python train.py --n_layer=12 --d_model=256 --n_head=2 --n_kv_head=2 --head_dim=128 --d_mlp=768 --vocab_size=1820 --activation="tanh_gelu" --norm="layernorm" --norm_place="pre" --norm_eps=1e-06 --positions="learned" --qk_norm=false --attn_scale=0.0884 --bias="all" --tie_embeddings=true --parallel_block=false --init="normal" --init_std_qkv=0.0176 --init_std_o=0.00358 --init_std_up=0.0176 --init_std_down=0.00358 --optimizer="muon_variant" --lr=0.00927 --lr_mult_o=4.0 --lr_mult_down=2.0 --beta1=0.9 --lr_head=0.00692 --grad_clip=1.0 --warmup_steps=200 --schedule="cos" --final_lr_fraction=0.1 --batch_tokens=65536 --seq_len=384 --doc_mask=true --train_tokens=269500000 --steps=4113 --dataset="wikipedia_en"
Each number is 128 + 32 x the weight over its row's rms, rounded and kept within 0 to 255. Layers, rows and columns count from 0. Numbers have three digits each. The size before them is the row's rms in percent of the matrix's.

# layer 6 attention key, 256x256, rms 0.058, rows 218-255, columns 64-127
096:132203147146107170097172112135156130149151135127113087132120144064069085166113178183138150140119182110086099153117135126129162120118169168124111136132145146076136111114119106166154106165139106
103:098121139146169145154134123114172131159062139135134113146142159125097116123151113153094127152090165145069185144118135107090127139084147141157085122148137146105150126168086102120125147121118096
101:111122159205150103163155128143150179091159178115074177121087111119166073141092155154084140122135177109099161063076141109131106111111131058169090150097119140141084114128142112126141116150097100
106:096108149126157153166160171110096125100123068155134190209138123112104159145164139128166121115121111112101125130131073128147148146122107099123070096112157102135067098094102120180108110073186176
095:057111052117204123143107077147134114128165101115147104183133140154113082121072108153102086203173113083139192130083088168039139158124156170155083110140096151107129068115076163101115125124135100
100:077077098103152147120153125114136171161101101164076162179139087108139121168060110115110127099120109209145108088123168108141181145121104122137144068150143110080126183088133135117140114112134173
101:088096132174093131138096112112124173132111145061166138198114108224139128168107084104169139161105151138112147093119134141131161162173077181169127163142163169115136066165119168168048121097106105
098:127108169164154114131106136180160112137153099123083119174076171113129077131105108101120104160172110092093178105188150128141165093123153130124094125113111179155082152147150148088151161137118091
095:168141096115087167203097180136143100120106170119155169112138126112165158134170092173163134065084141057186111109108154138149133139088110159095145161091115165096108174116108078092103109069143134
102:171153091102118085128085140107166118151134122110102123166092103138134093127158077080152114092163148124164089138121133095155122099126168121066098109126126087150109170118140169142101171177092071
100:098154194180119144100114140115153143119129092099112166085166103109151121143105084146102105160094117107103060107117138136177126156073155140135096109075145177152134116148157120151099123095160120
094:141135112145160122124211149132080162129111111125117080085165128130127160095073115106134117180181185104125229194193132148090152124123147159131090190112218088092099129077137116103124101123080132
092:095133149117175111122153110133149177128156156090196149022083104191107127147080144101117059116072173169131120106149146164107126159090146152142178164115145130115123143082095114110083119099143141
098:119152131088106102120094107139097068102166118082064102120098163108148170163111095094091226142115140134108113105186110140119142148168179156146102107119100121194137171127155080159090121189122106
096:141072157073141069181134113162217098084133120120108083104115162070162115094095096093166113150108189135075107095112078125133163179182138088088070089172142183124126151094178193130136092098065157
101:122128178157045127147167191118103090191124163122148158114115160138160144127070080121129144127087139178136121088138133029121138118090110089122172165089070120101137138085100151136092121106088122
104:161118200108143097148058161115133129100173172066135162187083054160199127133064133121078184161068114182156132126142065056135135131152084166146146148084131117146174098145107133157114138167109130
097:133143118147124155050157171115096087151153165152152123071117131121161144134135148157113147157160090080156059101092088110109136140106117119118187093114095119114165173145064137128110139079134085
099:146134114158126149188110176148148158163127098106118113070174089123135144154160161120179092136167127143124094133129103157062129168119148111131071135124121132128140103121089118154092140113159176
101:158191181138102170150159143189091059164175098098189124079118170117122124135068086160146143081142076128138128107135088140162155121095174182123147144125137107125044109070144117161186135175148098
089:125148132117165044121103143186099154173205126115065128166091124132137124101131076113144141118112052137182181110103191139113121088104085142137108106116172079149143101070068198142150102159051157
102:113135226069145162129107156106165124153114147128151147158141141200135168125115074124112078143141104177143181157173178127088187147064146184113135079146155168082133047158140088120101174115127121
099:148157121126209131095120110110119123080131134134109102099154190107155093183135192145162129093160165132089139221154111150063050132171058114163118129142157159085133136166149138127125099096133111
097:191118108117113133143137106145110082133149173095185149125152149104098154172142151138123127090105149133145121127113104064132168141100165052192179130155062110106133151164146122073078132059136125
100:108077100071075111137092155178101119134135127106165164223125172115142175135109137081186082101167098101020162087158120140153116135132088121117103154108095149151164108123124165104100124108187102
095:094086138174171127132062100103132153169178119121156177170107165164179090152095138131155119173085138098177190039112099126109103106148149176116152134091106094124097110139108088118145127152101180
102:110115137095152124115125159143148123087107136177164139106111150108146145212134161091153104112129155074125101137155035169115073155168103153109118101199112095113070175133160152143154046078120136
098:173111079174149114072066145103180164117110129104077140130095066144187112131088129171200163081140141108125121151163140111078132107141157086111116126163116134168202108144076108122133163115146181
103:131125115158140120123116084160108217097122151167139111063122151184125120170157110225138158118159181149122098161128130190125132129151117130127162059153110058130095088143054154133166127100088096
095:149085100172138138166145160125160102162181113090133130178141110060116170126127105166130097124087130107175159118123073123114113115175189193176101144158136148121090162104121089189171084117109135
099:152129104195161140156158092138178116108123129085155174083137119111177147111113172104150149075130114093101168154139154038126158105145183125105150134119149177122111081100145105068149136127114170
106:153176153078152110138161096151124071114093146054078114151144130126131198125120085112093155127101107124117164116149077153141184128119102115160110155151165081161092118090174096138134192091142130
100:157173132104150188098125109133172135154093088108134134157099151168126187135136089138123141195141147131122032131101129131161128138123155157117088169108139065053124094191169146146085157170140135
098:169145090149062093112100073170147110160157124126147137158146151107134139154100113140122151109204142089111114198076107110162133089140175107093131113097160123129118221099160103101133137131121210
091:192093180111118163169091114102120136134137135116111132122173075137148111169128128145078140136156132132171171197155163134074163123108110153147103137105147169063161085150084084143162157139110131
098:152147094150124104097182115129123171103118192140154145153164152114165031187094079138146087119137141150155100090127099141094115154106148097124201143122096149130089119104058203099115133076165145
095:128069125166137104129158098137167114175138115172016153148187138115110128089135114116122165166184122091143156154083107159146129084133090147105160157079144142127155127123088156083112138178116140
102:126132103125086062135129135143186181090163163152044132156117114148062116119169089153176131144099131096095124116174100106123170104109129055193128092129143137214173124145129157073160091117115062